config = dict(
    n_layer=10,
    d_model=768,
    n_head=12,
    n_kv_head=12,
    head_dim=64,
    d_mlp=2304,
    vocab_size=39128,
    activation='gelu',
    norm='layernorm',
    norm_place='pre',
    norm_eps=1e-06,
    positions='learned',
    qk_norm=False,
    attn_scale=0.125,
    bias='none',
    tie_embeddings=True,
    parallel_block=False,
    init='normal',
    init_std_qkv=0.0183,
    init_std_o=0.00409,
    init_std_up=0.0183,
    init_std_down=0.00236,
    optimizer='muon_variant',
    lr=0.00646,
    lr_mult_down=1.5,
    beta1=0.93,
    lr_head=0.00392,
    grad_clip=1.0,
    warmup_steps=200,
    schedule='wsd',
    decay_fraction=0.753,
    decay_shape='linear',
    final_lr_fraction=0.1,
    batch_tokens=131072,
    seq_len=2048,
    doc_mask=True,
    train_tokens=1225000000,
    steps=9347,
    dataset='wikipedia_en',
)
Each number is 200 + 20 x the weight over its row's rms, rounded and kept within 0 to 999. Layers, rows and columns count from 0. The size before them is the row's rms in percent of the matrix's.

# layer 6 MLP down (transposed), 2304x768, rms 0.0334, rows 1194-1266, columns 288-335
094,209,178,164,192,232,179,211,207,185,201,186,199,215,204,185,231,193,188,201,168,205,237,188,201,194,219,180,222,164,190,204,198,162,201,189,195,205,205,150,204,191,221,201,195,195,158,185,201
101,217,225,171,195,199,233,244,170,191,209,161,181,175,184,182,213,186,231,169,208,169,191,205,204,217,189,216,200,203,229,168,205,182,217,185,174,215,250,184,213,193,192,212,192,192,203,162,163
098,213,195,202,192,193,194,248,189,199,176,192,190,174,226,184,193,196,211,217,215,194,213,228,222,230,187,182,161,216,199,196,188,212,209,206,181,186,196,240,215,204,217,165,208,210,227,213,213
097,222,213,200,167,235,223,199,213,199,201,167,206,185,192,212,185,215,200,159,180,213,206,239,203,196,148,169,217,207,216,205,207,213,228,198,189,212,201,233,172,189,213,187,180,226,197,198,165
099,199,209,195,194,191,167,193,204,203,171,195,186,208,210,226,214,211,207,184,197,182,168,217,219,199,182,176,213,155,203,179,210,159,169,203,199,186,202,214,184,194,243,181,181,203,236,193,184
099,188,204,194,216,199,214,190,188,171,180,198,194,229,198,222,190,218,187,203,185,199,198,169,231,182,181,155,211,173,174,213,218,230,211,225,178,193,197,212,192,198,209,186,194,183,183,209,192
099,193,210,166,220,214,146,235,207,198,199,172,193,201,206,162,205,199,214,195,178,228,172,227,188,188,197,209,186,191,188,201,189,184,170,208,220,206,193,222,174,208,191,186,225,199,193,216,205
102,213,167,240,197,209,192,198,198,154,233,197,208,184,194,206,190,196,221,176,203,179,168,198,197,192,209,188,163,167,179,201,234,192,220,207,183,200,196,193,210,196,197,174,199,194,205,218,214
106,221,202,170,180,218,182,181,194,200,191,164,185,188,179,223,203,193,178,206,217,162,193,198,196,197,172,217,194,205,209,207,209,190,191,189,205,168,203,210,226,224,174,187,255,211,217,190,176
091,232,177,197,179,206,208,204,206,222,200,190,221,189,201,207,186,182,212,213,229,199,233,207,195,215,217,212,226,187,174,193,223,170,156,221,198,165,184,207,245,197,198,247,218,249,177,177,213
097,168,186,196,187,169,193,206,220,206,160,225,207,209,152,242,211,209,190,166,172,210,210,242,205,191,214,171,192,183,218,184,216,179,176,194,186,203,208,228,215,210,206,201,227,252,176,199,209
088,200,203,231,214,184,191,186,175,184,188,221,193,177,213,192,201,155,154,221,179,207,212,223,195,179,234,209,204,198,181,218,194,221,198,189,227,175,221,193,200,199,189,217,190,165,182,203,221
099,182,168,182,178,183,205,182,215,185,179,195,223,217,183,185,175,167,199,206,179,186,165,208,196,228,191,191,206,212,194,228,206,192,208,229,193,186,208,207,207,189,240,228,193,155,201,171,185
090,179,224,231,226,187,208,237,210,209,202,196,152,201,197,191,228,198,177,185,214,192,228,212,213,187,187,187,182,191,188,213,169,190,207,202,224,170,185,182,193,190,199,184,227,202,191,181,180
114,211,190,220,204,227,211,215,178,204,192,183,200,202,211,269,197,230,197,182,204,192,218,196,175,215,201,194,213,193,233,165,179,197,188,190,223,206,201,207,185,208,199,224,244,167,186,231,228
094,183,224,180,183,237,208,178,190,166,210,192,195,184,181,192,182,191,217,213,203,236,178,186,207,192,170,187,219,169,188,191,211,206,147,206,179,201,208,198,202,225,186,184,178,164,187,214,206
112,216,175,200,170,217,222,213,205,209,185,169,183,211,205,154,194,207,209,210,183,186,191,196,210,226,205,203,177,236,199,176,177,188,187,189,203,182,181,228,202,207,197,174,192,206,233,160,214
102,171,191,214,188,235,178,179,161,194,193,164,159,204,190,211,188,192,197,212,196,179,180,178,183,180,217,173,229,213,175,197,219,171,206,211,187,192,199,223,178,209,205,174,169,215,181,217,180
113,224,210,187,191,202,226,170,179,209,168,180,168,206,211,215,250,159,192,196,193,180,172,191,181,212,206,187,189,197,178,210,192,203,199,232,185,208,216,172,218,235,186,207,209,189,195,211,229
104,226,221,200,208,211,206,209,192,245,227,227,188,192,185,219,218,214,244,185,170,186,226,213,167,208,193,202,213,193,200,191,192,216,199,169,183,196,227,218,233,171,227,228,214,208,210,194,205
127,206,204,150,210,221,219,186,183,210,208,246,198,204,234,172,175,184,202,200,216,210,232,219,158,214,207,205,193,178,197,190,212,178,203,190,221,203,206,168,228,213,189,177,218,177,240,228,199
098,189,201,192,221,219,164,183,217,183,214,177,169,212,199,175,223,202,177,207,180,144,183,195,203,233,203,214,185,198,177,208,225,185,185,159,213,213,190,231,201,201,216,197,258,192,207,184,226
097,208,171,181,222,214,194,240,184,194,198,204,190,171,187,207,197,236,197,203,193,204,186,200,176,226,241,229,201,176,221,201,188,207,204,213,147,210,215,181,224,226,206,203,199,192,186,163,206
094,203,193,200,191,180,167,205,176,226,199,196,196,197,177,203,189,212,213,217,202,204,189,211,212,186,202,209,205,194,204,173,195,186,202,193,177,183,151,198,194,186,201,212,190,230,191,189,197
111,192,207,166,218,222,194,199,188,211,172,197,218,229,212,224,186,210,212,195,184,201,186,216,159,197,254,204,193,170,179,214,207,175,211,212,234,214,207,199,188,198,222,209,189,223,174,203,221
095,177,203,239,188,198,171,213,152,247,215,178,192,242,195,188,192,188,202,207,151,211,184,181,176,217,209,220,221,208,204,226,201,201,189,182,192,170,200,210,208,219,195,191,214,218,203,161,234
099,180,189,196,252,196,193,188,231,171,207,182,180,222,181,213,208,185,202,226,217,202,212,238,180,197,183,204,149,184,210,186,222,173,201,171,209,207,178,157,212,185,182,183,215,174,208,198,189
095,212,192,227,180,208,178,210,214,203,195,189,193,200,243,195,152,195,214,220,187,189,140,194,208,222,183,190,188,201,217,188,170,226,217,159,226,187,188,227,227,185,187,182,191,192,191,220,184
107,171,178,194,179,182,178,201,205,178,206,188,176,167,209,240,199,183,171,214,214,207,197,237,185,186,200,175,215,182,169,191,198,196,181,198,187,227,189,174,173,216,207,211,205,180,204,251,202
116,189,176,190,217,211,174,175,202,195,234,213,199,198,186,191,214,203,209,213,206,220,225,214,194,222,190,204,202,171,190,207,219,156,209,213,195,209,210,183,185,212,192,207,177,181,190,205,217
098,145,180,213,199,199,180,229,207,248,201,155,197,222,184,202,217,220,206,216,185,203,186,161,201,187,180,238,166,191,180,161,198,187,192,217,164,185,198,211,212,220,197,176,188,183,166,193,226
098,236,213,220,213,207,192,189,172,201,215,203,212,195,181,209,190,244,210,208,186,189,180,200,184,228,203,194,202,220,214,192,192,223,189,221,196,191,227,192,199,211,179,191,176,179,234,205,193
109,227,206,187,201,162,205,223,202,181,190,245,211,179,189,180,194,220,181,160,221,198,162,216,202,193,219,243,216,233,185,229,174,197,224,161,183,205,213,186,208,229,201,217,217,175,187,214,187
092,172,133,201,182,196,198,195,213,187,210,213,182,195,240,191,186,204,198,230,195,203,193,186,175,205,214,197,199,219,168,216,199,193,181,176,214,181,202,178,229,213,205,220,189,237,209,177,244
095,167,207,169,195,200,162,234,187,166,193,215,193,209,199,198,206,160,188,194,231,193,162,209,194,183,195,188,204,173,228,217,209,191,180,212,185,234,158,189,178,196,191,178,205,187,215,168,198
107,209,190,194,182,212,184,209,224,197,196,143,186,188,188,198,223,200,203,208,222,180,199,217,196,198,203,179,208,170,212,211,196,198,191,245,216,185,213,182,159,194,218,231,180,219,232,189,207
095,175,216,160,206,178,161,185,189,201,205,192,185,222,181,234,205,208,183,182,158,194,189,169,199,191,207,200,220,189,190,232,200,195,151,175,184,175,240,212,202,217,199,172,207,206,182,205,209
093,196,184,192,193,210,234,172,236,220,191,177,196,207,235,200,192,193,197,189,179,190,196,204,189,195,223,207,188,167,211,172,213,173,202,209,173,223,219,186,228,203,198,201,193,171,205,204,214
095,199,172,211,221,220,210,225,235,223,189,189,208,164,178,182,193,184,180,215,194,219,192,182,217,181,199,204,178,210,194,216,247,167,199,190,212,173,206,232,161,218,183,180,184,194,194,185,188
094,248,149,207,176,216,209,192,188,188,180,179,201,205,173,211,182,219,224,200,189,224,189,208,160,205,214,179,201,199,202,223,188,164,197,205,237,199,223,213,206,237,183,179,235,178,171,220,211
096,182,199,178,200,205,192,206,217,221,242,190,171,199,218,216,168,179,211,202,171,214,191,242,182,209,193,222,212,222,165,200,202,211,215,174,210,175,186,235,196,171,216,213,198,200,222,214,185
106,203,222,222,186,193,195,188,188,242,199,191,155,176,233,189,210,224,172,221,175,235,191,224,197,211,185,217,216,208,200,182,201,199,225,199,205,209,223,201,183,211,153,163,210,229,194,211,195
093,190,170,203,210,180,186,206,185,212,221,187,230,205,207,193,182,198,200,183,186,169,214,211,171,166,179,166,189,180,188,222,218,190,185,199,188,202,208,191,222,204,179,195,197,193,183,159,224
110,199,181,210,164,193,200,202,196,226,213,213,192,237,224,210,178,177,223,173,217,170,216,216,182,232,185,186,216,165,172,210,150,169,207,228,188,170,200,202,188,190,244,219,154,228,203,247,210
093,180,220,198,192,189,164,168,219,190,190,206,193,219,228,225,209,179,175,196,204,197,159,230,174,228,184,171,199,171,196,179,214,184,204,203,222,171,207,208,202,185,189,177,204,193,183,217,184
101,206,196,186,159,226,211,221,197,227,214,199,198,172,228,193,198,200,241,190,197,200,221,207,233,185,206,224,216,215,205,203,198,201,224,162,166,220,219,193,215,216,197,204,181,203,187,210,204
100,212,180,176,209,197,205,190,200,197,210,165,218,162,192,215,189,195,227,192,181,204,172,207,215,162,169,208,186,173,200,204,187,230,191,194,172,206,180,163,188,181,230,183,190,181,209,215,200
109,212,182,176,132,221,181,196,194,242,235,190,178,185,183,190,197,206,233,225,160,216,212,221,198,178,200,221,214,165,212,181,221,202,182,175,187,199,202,204,227,220,181,176,178,227,223,200,207
099,212,181,198,206,204,190,197,198,159,190,196,195,245,178,148,188,203,204,203,194,209,243,210,193,172,201,255,188,219,193,172,187,188,191,193,206,185,211,209,216,139,199,196,200,205,214,195,203
105,212,181,181,200,187,191,180,211,194,199,213,199,190,200,200,181,187,199,193,208,180,217,198,178,183,183,168,240,199,208,212,196,175,153,216,209,230,211,168,206,197,206,189,194,205,172,223,159
105,216,209,203,190,181,212,183,185,173,219,219,216,228,209,169,184,197,228,202,175,190,193,141,177,199,196,211,174,202,201,184,187,249,206,225,202,174,214,227,212,171,198,221,231,221,168,213,196
092,202,194,147,193,209,208,206,171,184,215,203,218,225,213,246,200,203,207,202,196,223,208,202,189,207,221,187,190,239,220,191,219,196,235,197,215,205,190,185,247,196,165,199,207,182,228,182,230
101,170,193,229,174,193,217,172,205,206,219,222,194,240,214,195,158,208,201,190,207,200,205,192,178,215,261,223,244,194,203,217,209,239,217,225,225,207,173,209,206,196,214,197,190,175,234,208,180
100,208,227,218,204,212,224,190,178,155,203,211,217,187,205,193,215,159,199,235,187,192,207,212,204,184,183,149,160,219,195,167,199,192,219,179,190,215,203,195,202,180,189,165,182,185,163,197,194
094,182,194,202,202,180,210,204,180,205,189,175,174,208,228,222,216,182,180,178,181,231,218,230,225,192,197,205,187,242,188,213,195,197,199,232,209,199,167,211,201,194,213,164,197,213,226,194,206
096,208,169,204,232,195,209,211,185,221,170,202,207,222,208,187,227,190,192,197,175,213,168,207,185,198,214,227,211,189,208,230,212,212,168,219,197,220,212,183,205,211,207,214,209,219,166,177,186
097,192,187,224,187,239,227,215,236,182,177,236,247,182,210,194,205,203,226,184,188,214,221,205,218,200,214,193,164,163,172,208,137,196,174,226,210,201,188,179,182,180,217,184,168,217,168,216,183
092,209,163,206,231,206,187,204,193,194,183,213,189,190,205,166,200,206,225,206,176,179,212,180,159,177,184,245,183,215,198,201,205,211,177,198,206,216,197,142,207,167,197,218,199,173,198,218,234
097,198,207,196,196,199,229,214,196,216,207,198,212,189,225,192,205,189,206,196,220,263,211,181,204,166,176,164,210,193,237,210,215,200,183,183,227,185,200,176,175,230,208,188,203,159,217,216,187
099,208,207,187,212,231,219,230,182,226,208,194,206,194,204,216,196,200,175,200,237,209,209,197,160,208,198,171,182,181,185,208,188,213,196,204,184,217,179,208,183,160,220,212,184,182,224,189,209
103,194,203,213,238,203,185,226,179,190,193,213,193,207,209,172,217,169,196,174,173,184,159,198,186,208,192,190,180,188,212,229,205,183,250,198,188,179,230,227,233,191,226,201,224,243,188,208,177
096,214,176,226,193,197,191,206,223,199,215,236,221,197,186,216,167,240,161,213,217,198,188,220,196,185,243,234,173,194,197,211,227,212,215,220,246,204,205,209,201,172,223,184,204,193,215,176,212
094,203,203,238,202,175,210,170,187,238,218,182,194,213,199,194,207,223,229,174,225,173,212,197,194,207,180,211,221,176,215,210,183,176,181,200,165,175,158,206,195,220,213,196,207,212,212,170,194
092,194,180,191,214,223,217,234,184,193,219,196,199,208,198,205,201,184,186,231,228,194,221,191,206,167,199,175,198,174,204,185,159,191,212,201,193,181,212,213,230,201,216,197,205,230,186,211,192
102,227,207,183,193,175,198,193,189,193,206,191,249,199,216,207,166,211,190,183,175,198,217,182,210,181,190,200,216,221,199,193,208,194,205,185,199,203,212,193,189,207,218,183,203,172,227,219,210
107,201,240,195,201,179,209,170,238,208,171,145,175,166,181,222,203,191,198,188,198,202,202,227,228,202,207,195,219,147,172,200,179,182,204,194,180,175,183,197,202,213,190,205,184,191,186,209,216
099,198,191,220,189,185,177,239,232,208,192,206,260,193,169,179,203,224,221,178,182,174,162,202,222,202,169,198,223,217,203,217,177,208,177,202,202,208,183,201,154,191,193,214,202,210,216,190,199
104,232,189,167,203,211,237,225,186,220,220,186,197,188,174,224,181,192,192,209,174,200,199,190,212,179,201,190,191,203,185,195,165,193,187,202,180,196,221,208,187,228,190,220,187,200,176,205,219
100,218,211,220,217,184,197,201,212,170,241,227,176,209,223,188,223,214,233,196,225,212,195,207,202,185,198,196,205,204,181,194,219,190,170,203,171,195,190,189,225,224,199,178,220,196,198,179,231
097,147,216,187,211,173,205,207,203,187,205,181,194,213,209,195,216,197,182,220,167,198,207,212,197,196,227,212,230,183,177,199,220,219,206,216,226,192,196,179,203,208,211,198,235,186,205,225,173
092,186,212,228,198,175,205,194,209,209,211,203,185,178,184,226,189,199,191,176,223,216,136,194,170,250,193,199,201,200,182,171,178,246,191,226,197,193,213,183,197,206,219,178,193,178,228,224,168
100,151,209,208,204,171,187,188,196,161,182,214,253,197,187,222,176,213,220,204,197,178,228,196,159,195,249,185,215,229,222,185,169,191,211,215,201,209,179,195,205,175,190,211,201,216,238,225,215
102,196,210,189,198,232,220,178,216,186,180,168,194,202,220,202,179,197,201,237,211,174,203,197,200,206,208,158,179,192,190,157,253,189,186,196,197,200,177,196,181,172,205,207,203,188,195,207,200
# layer 6 MLP up, 2304x768, rms 0.0632, rows 1195-1266, columns 288-335
096,200,218,215,178,215,192,232,218,207,197,188,194,180,193,188,203,201,180,212,203,182,192,188,221,184,216,236,199,202,211,197,203,200,145,206,172,218,180,209,214,210,174,227,207,181,217,175,207
094,236,204,203,213,168,187,189,210,218,213,210,214,196,175,193,203,184,195,210,177,205,221,176,199,162,206,216,230,222,194,183,195,185,198,194,209,214,212,154,191,203,175,207,195,203,196,211,231
088,205,203,179,197,204,200,184,220,190,217,212,211,218,181,202,269,194,177,204,227,204,186,231,219,196,212,207,205,199,202,198,198,220,210,213,208,161,198,237,161,202,204,182,211,194,201,206,215
111,190,188,234,198,190,183,215,173,204,220,196,183,188,190,183,224,194,196,223,186,188,209,198,231,204,207,197,196,200,244,218,205,184,188,226,217,214,199,206,177,206,221,211,147,190,195,209,234
093,203,227,210,222,187,183,210,214,212,201,183,183,155,209,218,225,192,214,138,226,236,182,197,196,182,210,191,218,192,180,189,231,194,177,157,201,201,181,183,174,215,184,181,206,187,223,196,167
103,220,218,188,214,173,228,208,209,227,192,190,211,201,185,196,215,190,201,205,189,242,179,181,176,219,193,191,200,205,191,192,229,219,218,216,179,188,188,208,208,198,209,224,188,224,239,200,157
107,214,248,174,198,238,185,199,196,195,168,202,241,221,191,209,222,195,221,195,226,200,244,189,205,220,181,210,223,189,200,213,198,225,189,196,193,194,236,235,229,188,191,244,192,223,209,202,207
096,201,198,238,160,185,171,195,170,196,189,158,202,175,183,212,227,224,177,209,198,202,172,215,204,203,187,207,207,194,190,211,216,164,188,185,175,196,179,200,215,211,161,197,190,218,198,167,185
103,169,194,205,180,172,225,184,178,248,208,177,206,182,193,218,217,201,173,206,182,205,209,171,211,201,205,168,225,207,224,211,247,194,186,229,197,215,196,198,188,203,180,208,204,158,221,176,240
093,207,165,186,196,207,251,195,227,193,205,213,156,177,239,169,208,215,196,192,216,192,239,183,196,206,212,199,219,246,196,222,206,229,200,197,187,184,182,233,214,195,230,208,184,188,221,210,160
084,195,199,250,207,190,195,229,214,231,165,238,191,200,197,187,223,219,193,181,180,172,159,222,219,223,220,167,217,198,208,196,196,211,208,230,211,202,160,153,173,206,232,155,213,209,204,156,216
106,224,202,182,210,196,211,223,152,180,224,178,236,203,215,167,217,201,148,206,201,200,223,172,215,216,208,174,201,231,188,196,185,216,189,216,211,149,198,198,199,190,201,187,203,160,246,200,216
079,212,177,187,194,219,181,199,196,181,215,213,231,200,204,199,165,208,240,196,203,220,171,202,196,253,211,207,221,209,209,207,247,190,239,197,189,255,198,184,184,207,226,196,211,215,190,215,198
122,184,154,199,173,209,183,170,165,167,226,227,222,154,206,197,188,210,198,208,201,197,218,162,198,166,215,171,195,195,204,187,197,203,213,205,157,186,168,172,164,179,191,225,186,206,184,205,189
096,189,170,224,206,181,169,211,207,215,199,211,189,227,197,215,177,168,188,196,183,165,197,216,196,211,204,194,232,192,222,186,213,165,172,201,205,208,169,182,212,195,178,181,187,217,193,180,206
110,221,196,198,174,203,231,164,193,198,211,164,194,146,216,205,211,186,213,197,186,177,195,183,204,203,189,194,197,203,221,195,204,186,185,174,220,172,212,199,203,220,193,198,198,201,240,198,244
103,199,179,215,201,173,186,222,195,197,186,198,206,192,194,193,213,192,163,221,213,211,207,161,190,226,222,217,186,186,211,250,226,226,167,227,204,220,190,161,221,207,217,192,232,204,230,209,139
112,206,231,174,199,211,191,212,207,207,205,183,185,185,209,198,198,211,196,227,192,201,212,176,189,264,191,193,178,191,200,217,220,219,186,230,189,190,224,219,247,232,205,203,193,200,211,200,164
113,201,230,191,197,199,207,175,196,185,201,180,212,220,194,193,189,201,216,184,209,223,206,218,198,202,221,244,191,208,219,212,184,212,228,215,166,235,213,215,182,142,214,204,174,211,185,194,175
091,223,213,242,212,185,169,223,220,210,180,157,211,187,170,231,233,216,215,204,216,215,200,172,224,178,219,221,195,212,204,185,197,236,214,183,191,191,203,223,171,184,184,194,199,232,184,192,198
100,201,229,180,195,166,175,196,193,198,166,180,202,156,226,211,201,246,196,198,206,202,205,172,221,230,176,168,193,178,245,234,236,199,240,192,207,222,231,197,208,219,160,160,197,159,215,185,208
096,197,191,180,200,197,212,191,217,211,231,207,167,177,211,148,215,176,193,200,230,197,193,245,208,164,121,202,220,189,204,180,182,222,220,229,235,174,191,212,166,202,204,189,196,210,195,210,222
094,221,193,216,203,202,211,194,183,226,171,207,210,201,190,208,187,201,220,205,217,177,172,219,201,184,192,174,159,211,192,193,184,185,199,217,177,177,236,196,242,203,245,160,175,170,188,181,204
104,211,213,184,189,193,230,218,174,222,241,189,198,206,199,189,191,164,197,196,186,201,166,219,214,185,229,211,191,196,218,222,217,222,222,230,165,187,230,202,194,171,199,205,176,207,192,208,173
096,222,215,246,205,185,218,203,230,189,205,198,207,173,212,205,220,157,182,203,196,171,231,198,225,138,197,187,186,187,192,195,196,195,209,196,191,214,195,211,193,181,201,200,186,190,164,190,195
107,225,213,169,171,191,183,221,230,197,222,198,169,206,161,208,185,218,196,199,195,174,204,212,194,222,185,207,197,181,201,200,179,201,175,219,186,180,189,203,180,236,189,245,204,208,191,201,170
100,208,205,227,179,197,231,277,199,192,163,202,171,209,188,190,216,179,180,163,206,203,240,232,190,177,174,176,219,188,222,176,216,216,220,226,200,188,214,195,222,199,204,225,199,189,205,187,220
112,199,188,211,180,173,185,189,191,213,223,187,183,170,214,239,213,219,194,213,221,209,191,221,170,225,215,173,219,214,167,211,181,221,209,193,201,187,213,221,235,184,158,176,215,180,185,219,187
106,212,213,230,168,173,176,190,190,183,207,191,192,220,191,203,189,194,224,195,220,230,196,193,209,204,185,177,190,217,195,226,238,195,171,171,176,194,183,212,175,195,226,229,173,170,183,225,226
094,194,205,206,177,165,218,194,196,171,207,206,198,206,195,194,132,220,207,208,209,206,248,217,190,192,241,185,191,198,193,204,179,184,227,187,187,198,233,208,206,192,191,225,207,188,230,196,210
101,199,188,204,159,191,213,231,220,201,219,178,186,198,224,192,201,182,189,234,196,187,174,186,187,185,197,184,173,184,194,213,199,185,238,220,221,179,185,213,170,191,162,196,224,203,190,216,160
112,209,206,163,197,198,223,200,187,173,243,210,224,179,201,213,211,187,215,185,209,228,200,196,183,211,212,186,209,190,218,203,212,207,188,181,221,193,173,173,206,207,211,198,200,200,233,189,225
094,229,240,244,165,222,189,166,181,194,188,173,203,208,195,227,207,221,172,208,189,198,185,235,166,200,208,220,199,192,210,192,207,203,244,179,187,197,209,218,179,196,193,171,239,210,206,170,192
096,177,193,186,229,207,187,227,205,172,208,188,168,185,198,213,183,213,187,182,243,209,189,196,222,245,195,225,162,190,200,228,225,216,217,206,208,214,222,196,205,212,227,200,187,228,216,207,173
107,206,208,242,228,209,222,196,210,189,204,220,242,200,215,165,222,192,192,242,201,187,202,196,187,197,189,163,209,225,205,188,193,169,201,223,202,198,190,224,178,176,209,219,175,205,198,173,228
103,159,227,192,192,154,203,218,206,219,168,201,186,199,211,239,218,164,230,218,180,192,236,181,273,211,151,217,159,179,221,200,178,161,187,187,197,184,207,217,167,263,240,210,226,205,173,217,220
092,200,177,173,204,221,170,195,177,214,186,190,207,136,163,200,189,210,219,181,204,249,243,209,209,188,194,176,220,236,184,184,203,224,185,209,199,198,209,223,201,209,192,222,214,222,205,176,214
099,190,220,197,241,214,200,185,158,198,232,200,203,222,173,245,199,183,174,182,219,189,235,219,212,183,218,157,195,218,192,208,194,225,195,203,228,186,188,194,192,195,182,172,213,206,198,208,150
102,183,205,242,214,197,194,180,177,221,262,197,196,192,176,243,213,195,211,216,180,237,225,174,182,180,223,202,187,208,173,168,180,190,201,209,198,191,224,177,216,209,221,179,189,240,195,196,242
098,222,212,170,196,199,177,227,189,193,205,202,218,183,215,184,204,228,210,216,184,192,207,196,190,191,212,200,197,202,197,181,187,208,203,198,217,229,168,190,189,190,203,177,208,190,197,222,189
103,238,216,193,231,216,193,227,173,200,197,188,184,179,200,218,199,228,189,189,197,176,202,229,200,219,194,206,199,199,188,206,198,246,190,154,217,220,188,211,196,177,171,220,211,196,223,199,221
099,201,190,192,223,195,192,226,217,210,197,207,193,202,192,225,188,179,195,207,181,217,234,191,204,185,213,188,177,206,191,219,180,188,188,220,191,182,185,205,171,207,211,201,220,192,228,187,189
098,232,161,198,189,174,176,249,161,216,160,203,213,198,252,178,208,168,195,211,182,197,258,192,217,194,219,218,220,183,215,199,173,172,200,191,243,217,194,188,219,173,216,192,205,190,232,180,192
094,188,188,182,235,211,189,225,200,215,227,195,193,191,212,216,218,183,192,191,162,200,211,169,218,177,221,215,156,234,193,193,202,213,174,195,183,234,208,186,182,196,208,187,202,204,197,208,224
093,214,187,200,204,206,189,208,189,193,179,208,200,184,181,238,211,212,212,157,181,190,208,188,214,188,185,192,206,226,187,202,210,207,196,195,208,215,166,184,176,224,175,196,187,240,181,182,172
105,220,257,219,197,236,194,204,176,227,177,181,208,217,211,207,145,181,187,192,172,207,207,236,183,159,214,176,196,187,202,176,241,232,212,206,195,208,214,209,200,244,208,197,188,164,209,180,203
097,193,219,235,213,183,170,186,206,188,194,142,184,192,170,215,202,195,191,175,208,196,207,182,204,224,172,204,196,187,206,200,196,199,183,204,193,212,221,182,205,174,193,235,208,201,172,154,212
102,215,172,195,166,193,205,182,230,199,214,220,192,195,206,240,190,214,203,215,215,187,168,230,180,182,178,222,197,208,196,177,202,240,219,198,228,208,251,207,208,184,209,250,198,213,183,185,177
111,190,223,191,221,180,177,201,209,186,227,170,211,167,216,181,138,160,219,194,215,213,210,239,222,232,210,181,208,224,222,241,199,164,200,196,181,212,213,188,196,223,191,208,200,172,230,184,177
104,214,197,221,220,227,244,187,211,186,225,202,195,181,196,221,200,164,217,196,202,204,181,215,194,208,212,200,192,159,180,192,208,211,197,188,243,212,208,193,163,179,214,212,192,206,145,198,219
097,190,241,244,188,178,200,167,208,169,218,219,207,205,193,199,218,195,214,205,174,166,223,220,227,190,138,200,203,232,205,202,214,207,164,230,167,211,215,206,199,205,143,169,184,193,224,212,249
102,200,206,194,165,190,208,219,195,164,210,223,159,197,195,234,199,166,172,218,199,202,227,210,183,221,209,177,163,206,204,202,250,203,185,203,223,198,196,199,228,196,218,180,222,189,235,242,202
110,190,214,175,202,195,172,191,211,202,200,207,187,179,193,196,217,221,183,193,213,218,203,178,183,202,203,198,240,211,195,211,206,191,199,207,224,156,234,187,181,182,203,189,197,174,196,249,174
098,188,190,193,189,188,196,198,238,233,197,225,213,172,196,198,160,218,214,208,171,172,184,188,180,208,162,205,226,202,191,189,186,166,185,214,201,196,222,192,209,238,216,243,229,223,203,214,196
103,199,231,201,164,203,222,180,240,170,220,202,196,212,206,239,186,165,197,207,205,244,218,199,213,149,174,199,189,196,228,165,233,215,193,181,204,184,170,190,165,191,175,196,190,205,186,205,186
097,184,215,223,236,194,187,200,194,210,197,217,200,176,212,192,243,204,214,201,207,189,202,247,164,164,201,217,183,189,184,227,214,213,215,218,170,179,186,200,209,187,242,190,183,188,193,213,232
106,196,179,204,190,203,215,209,207,171,193,216,169,204,171,219,213,214,208,201,213,209,178,186,193,191,217,186,212,208,186,212,149,209,177,245,179,233,217,206,206,166,238,191,208,201,175,210,202
110,211,178,201,181,204,220,215,187,213,196,205,207,202,224,211,182,239,155,212,192,199,229,211,198,170,228,192,187,200,196,221,186,208,185,192,209,194,228,195,234,161,228,221,183,208,198,228,227
098,220,197,191,179,212,201,200,196,198,157,181,170,197,235,185,206,202,196,208,209,194,247,214,189,194,214,219,215,187,174,201,196,215,212,202,216,209,208,211,234,195,195,177,204,219,220,183,196
105,197,225,168,196,201,183,214,215,190,246,208,173,184,189,197,245,191,215,157,148,188,224,228,193,205,178,203,182,246,172,181,204,194,251,182,197,216,173,214,187,205,242,211,191,186,194,198,199
103,180,195,190,180,191,205,196,163,191,166,212,209,189,198,188,229,196,209,219,195,173,199,214,208,234,216,188,183,232,200,207,182,187,191,162,188,211,210,211,182,185,200,216,206,196,204,207,218
100,232,138,187,249,163,205,196,222,211,229,217,187,201,161,175,224,219,149,221,218,201,171,178,234,198,178,204,216,174,202,206,200,207,223,230,187,159,207,201,242,208,193,208,234,203,196,203,194
089,188,202,205,203,168,174,168,183,191,180,174,172,176,205,190,196,169,210,181,195,210,190,186,210,207,193,216,249,199,178,190,170,175,205,207,207,196,191,211,200,225,141,174,196,166,194,225,226
102,198,199,204,195,181,183,180,220,234,157,191,179,202,243,222,231,237,206,221,197,182,177,216,176,200,178,206,172,199,255,205,191,181,211,227,161,203,191,217,197,182,214,219,194,192,193,177,195
100,214,216,197,190,204,209,200,197,227,206,221,215,239,231,196,186,204,185,203,224,220,211,230,167,195,187,211,184,211,195,209,203,170,244,194,210,193,202,176,205,193,232,208,178,212,174,236,198
089,198,252,156,215,200,208,156,168,204,198,194,171,187,208,196,158,170,190,222,196,200,236,198,211,206,193,207,216,219,190,202,200,195,229,208,223,211,247,187,202,192,199,213,214,204,192,202,204
103,240,202,192,211,194,215,199,198,206,216,191,172,176,215,215,198,206,212,201,194,173,195,185,235,228,186,149,200,228,209,196,171,226,161,207,228,188,202,237,194,227,163,220,166,214,151,216,198
108,225,231,170,195,180,171,206,183,190,171,178,231,223,194,192,198,221,210,195,202,207,229,212,195,224,210,228,206,163,171,217,179,209,204,207,196,183,244,156,185,201,200,189,211,228,177,196,177
105,223,213,232,206,198,210,167,210,171,210,227,196,188,211,201,210,201,175,186,184,184,163,190,207,233,200,186,195,189,226,202,210,230,196,211,193,218,221,209,214,181,175,184,199,222,203,194,202
097,210,187,212,192,196,155,196,222,203,202,194,223,180,192,207,178,181,215,224,197,198,209,220,203,200,178,154,202,204,170,234,221,182,171,198,177,194,207,227,206,214,162,159,236,203,151,220,185
103,218,200,207,180,188,194,148,204,145,208,212,247,190,165,180,196,196,195,183,185,189,172,214,182,213,223,224,212,205,175,196,223,167,247,185,214,184,177,147,194,189,207,217,175,194,204,187,194
099,161,182,231,181,205,162,216,182,206,216,210,230,233,177,200,218,215,219,165,191,202,200,207,196,180,184,200,207,216,210,196,181,232,245,204,228,168,178,180,212,211,167,174,234,184,231,206,245